From a checkpoint of a small transformer trained on Wikipedia: width 160, MLP 640 tanh GELU.
Each number is 200 + 30 x the weight over its row's rms, rounded and kept within 0 to 999. Layers, rows and columns count from 0. The size before them is the row's rms in percent of the matrix's.

# down: layer 15 MLP down (transposed), 640x160, rms 0.27, rows 551-597, columns 128-159
# up: layer 15 MLP up, 640x160, rms 0.243, rows 552-597, columns 128-159
down551,100,226,168,178,177,196,173,193,212,174,183,220,188,202,157,193,193,175,227,179,208,197,207,217,221,227,190,191,175,199,271,188,182
up552,095,200,158,214,206,196,203,159,155,223,204,220,169,178,168,188,213,211,168,183,228,183,238,262,121,231,196,240,236,213,241,225,214
down552,084,211,227,187,175,252,180,240,232,218,196,224,211,215,190,184,192,126,189,182,196,239,205,190,176,192,217,208,189,213,140,218,143
up553,092,187,212,194,194,210,176,206,180,223,187,204,245,129,158,191,234,235,191,227,209,217,171,186,203,212,220,128,241,227,192,217,219
down553,097,181,217,219,208,200,205,194,226,167,138,178,130,202,204,149,196,220,234,246,134,273,235,172,178,188,150,216,171,193,217,228,165
up554,098,222,174,217,178,241,143,195,180,242,227,183,172,229,205,205,155,206,165,220,237,266,182,185,242,227,194,220,213,246,188,189,178
down554,104,163,215,269,202,231,196,200,231,230,201,226,191,236,161,169,179,283,167,225,164,204,256,239,235,202,212,211,192,226,189,219,210
up555,097,156,221,204,243,168,243,198,159,171,153,257,211,230,188,205,184,219,235,154,197,128,150,175,208,205,225,211,229,211,179,202,161
down555,096,214,228,183,198,242,207,209,251,243,216,181,198,193,237,236,223,229,160,198,194,178,243,192,233,201,163,220,217,251,184,212,211
up556,104,214,208,213,215,201,225,229,225,162,174,159,200,205,178,188,245,206,184,223,182,221,216,230,215,232,229,218,147,201,228,141,244
down556,093,195,306,182,166,231,240,186,225,206,179,225,249,154,256,204,162,198,145,270,171,204,227,169,201,175,236,263,212,171,193,196,188
up557,091,171,202,177,200,216,206,242,227,230,245,150,188,217,196,207,195,151,206,146,246,212,216,195,153,171,162,202,253,158,235,216,211
down557,091,217,273,188,210,190,220,221,207,259,191,222,191,198,169,199,202,185,192,199,152,168,187,189,223,264,137,173,268,208,178,186,249
up558,097,161,181,239,216,224,230,186,223,186,177,158,209,205,185,240,130,203,183,226,189,228,150,185,195,196,261,199,208,220,236,200,230
down558,103,184,194,161,253,182,195,188,199,217,199,146,242,178,146,203,201,140,132,145,173,221,191,215,200,185,215,245,247,201,167,204,235
up559,094,179,143,208,271,218,188,168,206,207,178,225,180,244,207,216,162,210,168,221,140,167,159,228,226,171,171,244,210,254,175,257,201
down559,102,140,227,253,228,154,200,195,157,164,164,173,288,187,211,222,230,191,143,286,152,205,232,186,233,173,245,205,220,135,223,212,154
up560,101,221,202,243,204,197,233,267,207,214,182,228,209,207,118,189,172,174,198,234,207,269,221,175,209,210,194,176,157,178,236,235,222
down560,107,171,155,192,240,166,119,240,222,187,255,174,217,209,195,194,201,181,191,232,204,165,186,217,193,210,133,199,257,171,181,211,171
up561,096,225,156,243,224,192,206,225,190,215,145,246,205,227,278,202,189,178,231,205,135,219,165,235,239,191,240,184,192,194,179,235,194
down561,095,144,176,200,249,195,174,246,189,196,200,175,195,185,199,192,227,232,186,202,219,235,183,160,205,167,211,184,213,193,148,190,180
up562,100,176,214,183,203,215,164,258,175,193,218,188,175,182,194,177,186,149,278,170,206,148,195,219,208,160,218,211,195,191,192,212,197
down562,100,220,275,187,248,198,266,246,166,204,179,176,191,184,223,236,239,183,178,176,192,202,195,186,179,243,163,171,209,180,193,209,240
up563,103,231,131,196,229,219,226,187,205,216,203,191,149,183,189,213,189,177,196,267,195,188,215,218,180,200,168,146,202,179,189,205,229
down563,125,184,250,171,186,257,224,228,219,185,223,179,190,161,153,202,211,189,192,233,144,178,164,191,164,227,209,222,210,218,216,179,236
up564,102,217,183,141,116,215,167,277,211,206,248,210,201,180,202,165,187,191,194,191,187,244,238,203,163,264,185,167,195,203,156,199,171
down564,103,170,174,225,269,191,168,176,199,221,234,169,232,266,216,195,225,182,197,204,201,171,164,193,154,198,190,208,201,198,186,202,191
up565,089,155,172,225,185,210,209,202,146,203,217,210,252,210,211,170,206,200,192,256,177,235,186,204,202,192,200,234,212,218,164,221,199
down565,082,201,187,190,274,194,220,240,177,214,182,218,234,206,158,240,190,192,173,241,214,218,195,228,160,204,249,123,176,142,164,223,207
up566,110,187,151,185,154,189,232,199,174,197,229,170,170,196,221,214,176,218,133,252,217,219,233,205,249,220,194,250,164,186,187,159,203
down566,117,181,132,179,226,169,180,249,168,121,218,213,222,195,162,237,204,184,172,208,197,169,173,241,228,233,154,183,167,191,206,173,146
up567,109,243,180,252,135,176,184,227,143,215,193,178,151,236,207,222,182,203,213,235,206,227,214,182,210,164,175,257,192,213,211,180,211
down567,096,207,150,198,201,217,200,260,164,176,243,234,188,272,164,212,208,204,243,147,160,198,220,209,178,198,174,194,173,223,254,229,202
up568,099,175,243,191,200,172,226,200,170,205,244,238,169,219,144,197,185,110,185,182,171,190,196,224,196,224,267,201,233,134,178,192,219
down568,094,211,219,151,236,198,169,228,171,229,192,176,215,170,182,219,236,231,164,227,192,241,271,159,212,176,221,166,223,191,200,157,182
up569,108,240,241,130,180,151,202,244,136,191,215,175,209,213,163,186,196,163,173,148,182,239,172,210,230,199,190,192,143,166,172,175,198
down569,099,250,161,195,248,198,236,214,208,165,215,225,225,183,194,228,226,188,203,213,200,167,143,149,174,234,188,183,250,180,177,274,178
up570,104,144,129,168,165,201,198,203,233,232,164,229,192,207,197,201,221,196,248,170,193,231,166,209,226,186,213,226,169,165,155,174,261
down570,111,215,186,179,262,173,182,183,189,201,177,198,170,257,123,172,182,185,196,224,213,181,221,170,251,187,152,237,202,197,184,185,176
up571,103,218,217,175,209,145,235,199,189,190,143,182,197,203,283,207,229,212,182,248,156,241,209,233,168,219,178,172,219,222,168,200,196
down571,097,228,168,129,210,172,206,226,219,219,255,211,166,215,177,154,185,240,109,193,246,220,219,214,177,224,174,247,224,249,229,150,192
up572,097,200,189,190,187,169,213,215,209,249,189,206,156,197,205,160,136,149,183,219,203,167,197,205,186,187,212,170,189,209,183,189,222
down572,102,196,210,247,234,214,210,223,205,218,212,208,189,182,239,199,177,165,189,190,183,200,236,250,182,215,182,183,153,227,171,208,228
up573,095,190,174,142,185,222,208,180,241,200,251,205,213,240,198,221,154,254,167,187,165,157,206,180,171,185,221,174,144,195,221,143,234
down573,096,225,196,215,214,192,209,192,222,215,191,206,224,220,210,207,176,180,145,225,184,194,189,213,152,199,245,178,172,189,168,177,248
up574,099,219,234,178,187,209,218,88,211,210,213,189,195,244,195,184,214,170,187,164,196,213,196,223,229,154,195,214,227,238,168,131,203
down574,097,222,210,171,196,243,173,220,217,235,196,244,179,152,178,199,205,214,238,245,203,204,212,189,181,176,212,181,221,197,229,174,195
up575,107,248,173,201,152,218,229,231,185,175,207,142,168,224,173,180,176,162,184,171,213,179,230,240,136,256,252,192,145,196,180,257,214
down575,099,196,165,180,232,235,202,186,209,221,183,206,191,188,181,240,252,136,149,221,204,259,152,200,217,179,243,189,176,184,257,150,265
up576,102,182,223,176,179,178,221,176,222,151,218,189,164,179,229,148,186,173,212,188,175,188,233,176,213,233,268,139,175,257,229,217,223
down576,114,223,189,217,202,181,194,202,181,250,165,126,240,235,200,187,196,152,185,220,238,202,205,210,254,247,202,226,184,197,213,209,207
up577,089,156,185,203,183,166,222,210,229,178,225,152,209,228,213,173,208,161,176,220,193,211,168,222,229,182,206,162,217,154,220,161,177
down577,090,228,186,224,161,244,235,209,203,198,186,196,167,233,212,216,254,156,231,176,212,205,258,198,238,222,225,159,177,230,194,168,215
up578,106,250,237,209,245,177,207,197,187,177,187,246,241,184,188,218,182,178,223,166,196,189,153,156,152,204,196,247,228,225,219,171,197
down578,105,248,177,195,241,230,216,189,198,219,204,234,181,184,208,152,166,150,183,169,169,186,242,183,234,175,157,190,179,208,256,193,209
up579,103,154,207,185,197,258,187,217,152,158,250,199,204,233,203,176,141,212,201,212,198,221,217,200,202,207,174,250,142,205,187,168,212
down579,115,224,145,214,194,251,226,255,154,223,192,178,209,132,191,142,186,163,188,188,213,224,169,174,243,210,168,212,178,246,159,292,205
up580,091,198,243,282,179,223,260,187,171,215,247,202,154,204,194,142,182,157,143,195,236,237,205,211,259,185,187,161,195,208,184,189,285
down580,102,192,281,191,191,186,205,141,204,234,254,193,172,187,133,197,186,240,184,224,222,218,245,195,173,236,230,209,188,212,181,163,240
up581,094,190,190,218,245,231,188,180,201,256,210,165,196,184,189,214,185,203,217,200,176,239,219,169,216,198,209,189,206,208,198,207,244
down581,107,231,219,184,163,212,238,212,246,217,208,198,223,216,228,162,176,241,187,155,238,187,257,201,187,223,219,172,238,174,206,236,183
up582,097,203,220,155,256,192,156,216,190,204,240,177,226,249,205,158,210,216,212,186,169,187,188,243,187,206,253,201,192,193,189,197,177
down582,100,218,185,162,202,167,237,200,165,208,224,162,186,239,215,201,201,163,224,195,193,232,225,225,225,244,136,217,187,162,243,169,180
up583,095,219,217,218,202,134,164,181,221,193,247,175,205,181,239,229,185,209,178,168,206,219,216,196,178,204,213,290,170,207,188,212,240
down583,091,193,238,196,140,204,132,204,245,225,232,172,211,196,206,185,234,131,256,167,208,188,213,191,197,173,188,174,166,214,182,188,189
up584,105,212,223,213,171,140,173,221,206,211,189,204,173,201,193,175,254,167,166,206,233,229,209,193,212,224,210,132,215,218,199,258,210
down584,104,225,156,167,202,153,210,180,186,192,182,196,207,133,173,184,204,245,216,203,216,240,211,205,190,188,194,206,232,190,196,202,121
up585,105,155,242,207,160,188,177,202,176,171,173,245,222,249,222,237,203,204,202,165,222,185,201,184,130,181,223,199,230,244,188,179,207
down585,101,171,252,194,191,217,201,257,175,177,127,167,281,212,242,219,173,209,177,169,186,175,183,197,208,214,142,185,187,146,196,204,224
up586,096,255,238,209,228,248,162,185,234,232,175,202,245,200,184,199,167,206,175,267,209,217,188,135,182,190,139,180,197,238,243,222,203
down586,095,218,193,205,247,150,226,193,172,236,219,239,240,191,144,214,213,202,219,246,151,219,195,221,192,234,181,192,235,199,226,248,230
up587,094,254,236,164,221,143,239,189,262,210,187,237,209,221,189,212,168,176,254,180,226,201,191,134,171,202,214,199,178,191,247,215,181
down587,095,188,166,252,210,205,242,196,212,199,178,204,252,165,204,184,168,182,154,196,182,155,185,201,259,191,204,204,191,214,231,205,211
up588,105,217,197,177,173,174,218,168,172,261,189,217,188,215,204,129,204,146,214,194,210,195,197,211,160,194,190,209,213,217,216,198,206
down588,106,168,181,229,229,206,179,210,220,189,153,184,179,164,268,168,198,144,225,191,213,196,221,224,231,203,203,191,163,277,164,125,217
up589,110,206,173,199,224,125,151,197,214,157,214,234,206,156,221,217,195,207,220,173,187,223,155,266,197,207,200,238,216,191,199,151,137
down589,102,230,169,178,189,164,211,190,136,243,190,216,190,157,222,153,183,203,167,167,159,217,167,180,199,151,233,213,221,202,224,199,174
up590,106,182,211,276,173,166,240,221,208,213,230,176,228,167,165,289,176,213,209,215,159,222,243,114,182,200,214,201,198,214,210,209,166
down590,101,214,252,186,161,198,234,199,196,209,242,147,197,183,161,192,187,233,180,198,171,209,175,172,260,113,219,170,201,233,213,227,160
up591,116,214,213,135,189,212,201,201,209,238,161,186,229,195,194,167,198,159,205,294,157,247,207,205,212,194,231,239,150,201,206,188,215
down591,125,242,180,254,224,192,183,186,177,183,257,158,160,199,223,208,155,232,215,171,260,162,171,208,212,192,159,173,220,203,176,213,180
up592,106,183,187,239,194,211,209,220,179,199,249,156,285,146,247,187,177,222,169,215,167,177,147,223,198,216,214,227,213,174,189,227,217
down592,106,245,194,237,182,143,217,235,197,163,231,168,185,221,247,155,202,234,183,223,224,219,196,245,208,222,218,155,210,169,257,153,212
up593,108,198,188,222,169,153,252,184,203,190,204,263,224,131,185,184,244,229,188,198,201,210,172,184,167,182,186,219,188,194,172,204,137
down593,116,235,206,155,203,216,203,210,173,163,205,198,203,192,196,267,243,144,197,185,221,209,200,167,196,191,172,183,209,189,192,182,202
up594,104,139,196,191,254,197,193,138,160,212,214,191,158,206,174,206,237,271,214,193,183,149,230,253,154,197,209,187,146,222,170,193,210
down594,096,152,199,206,218,178,192,184,210,215,251,192,193,185,178,174,205,179,147,172,228,259,208,202,205,202,206,216,235,252,150,208,196
up595,100,182,153,224,201,269,203,184,152,175,185,215,161,170,228,141,234,218,179,229,182,214,230,177,145,221,199,164,187,179,234,272,192
down595,100,179,167,194,216,188,205,201,172,200,245,195,182,193,207,168,218,189,185,145,204,201,203,203,168,241,209,268,220,214,227,221,208
up596,106,241,225,186,190,205,171,211,212,199,174,197,198,168,180,162,198,155,154,223,220,199,171,214,159,195,244,234,237,213,221,225,238
down596,117,183,261,197,215,217,238,175,235,214,202,220,217,235,188,242,202,190,183,211,201,215,209,216,241,222,230,209,225,217,196,191,184
up597,100,234,213,193,187,235,161,183,214,192,148,227,183,190,231,167,209,231,222,198,184,154,232,183,203,173,220,193,231,228,198,236,192
down597,089,209,163,209,187,198,234,162,179,206,225,159,216,231,158,210,181,215,182,163,244,205,173,199,185,218,162,168,178,208,191,214,242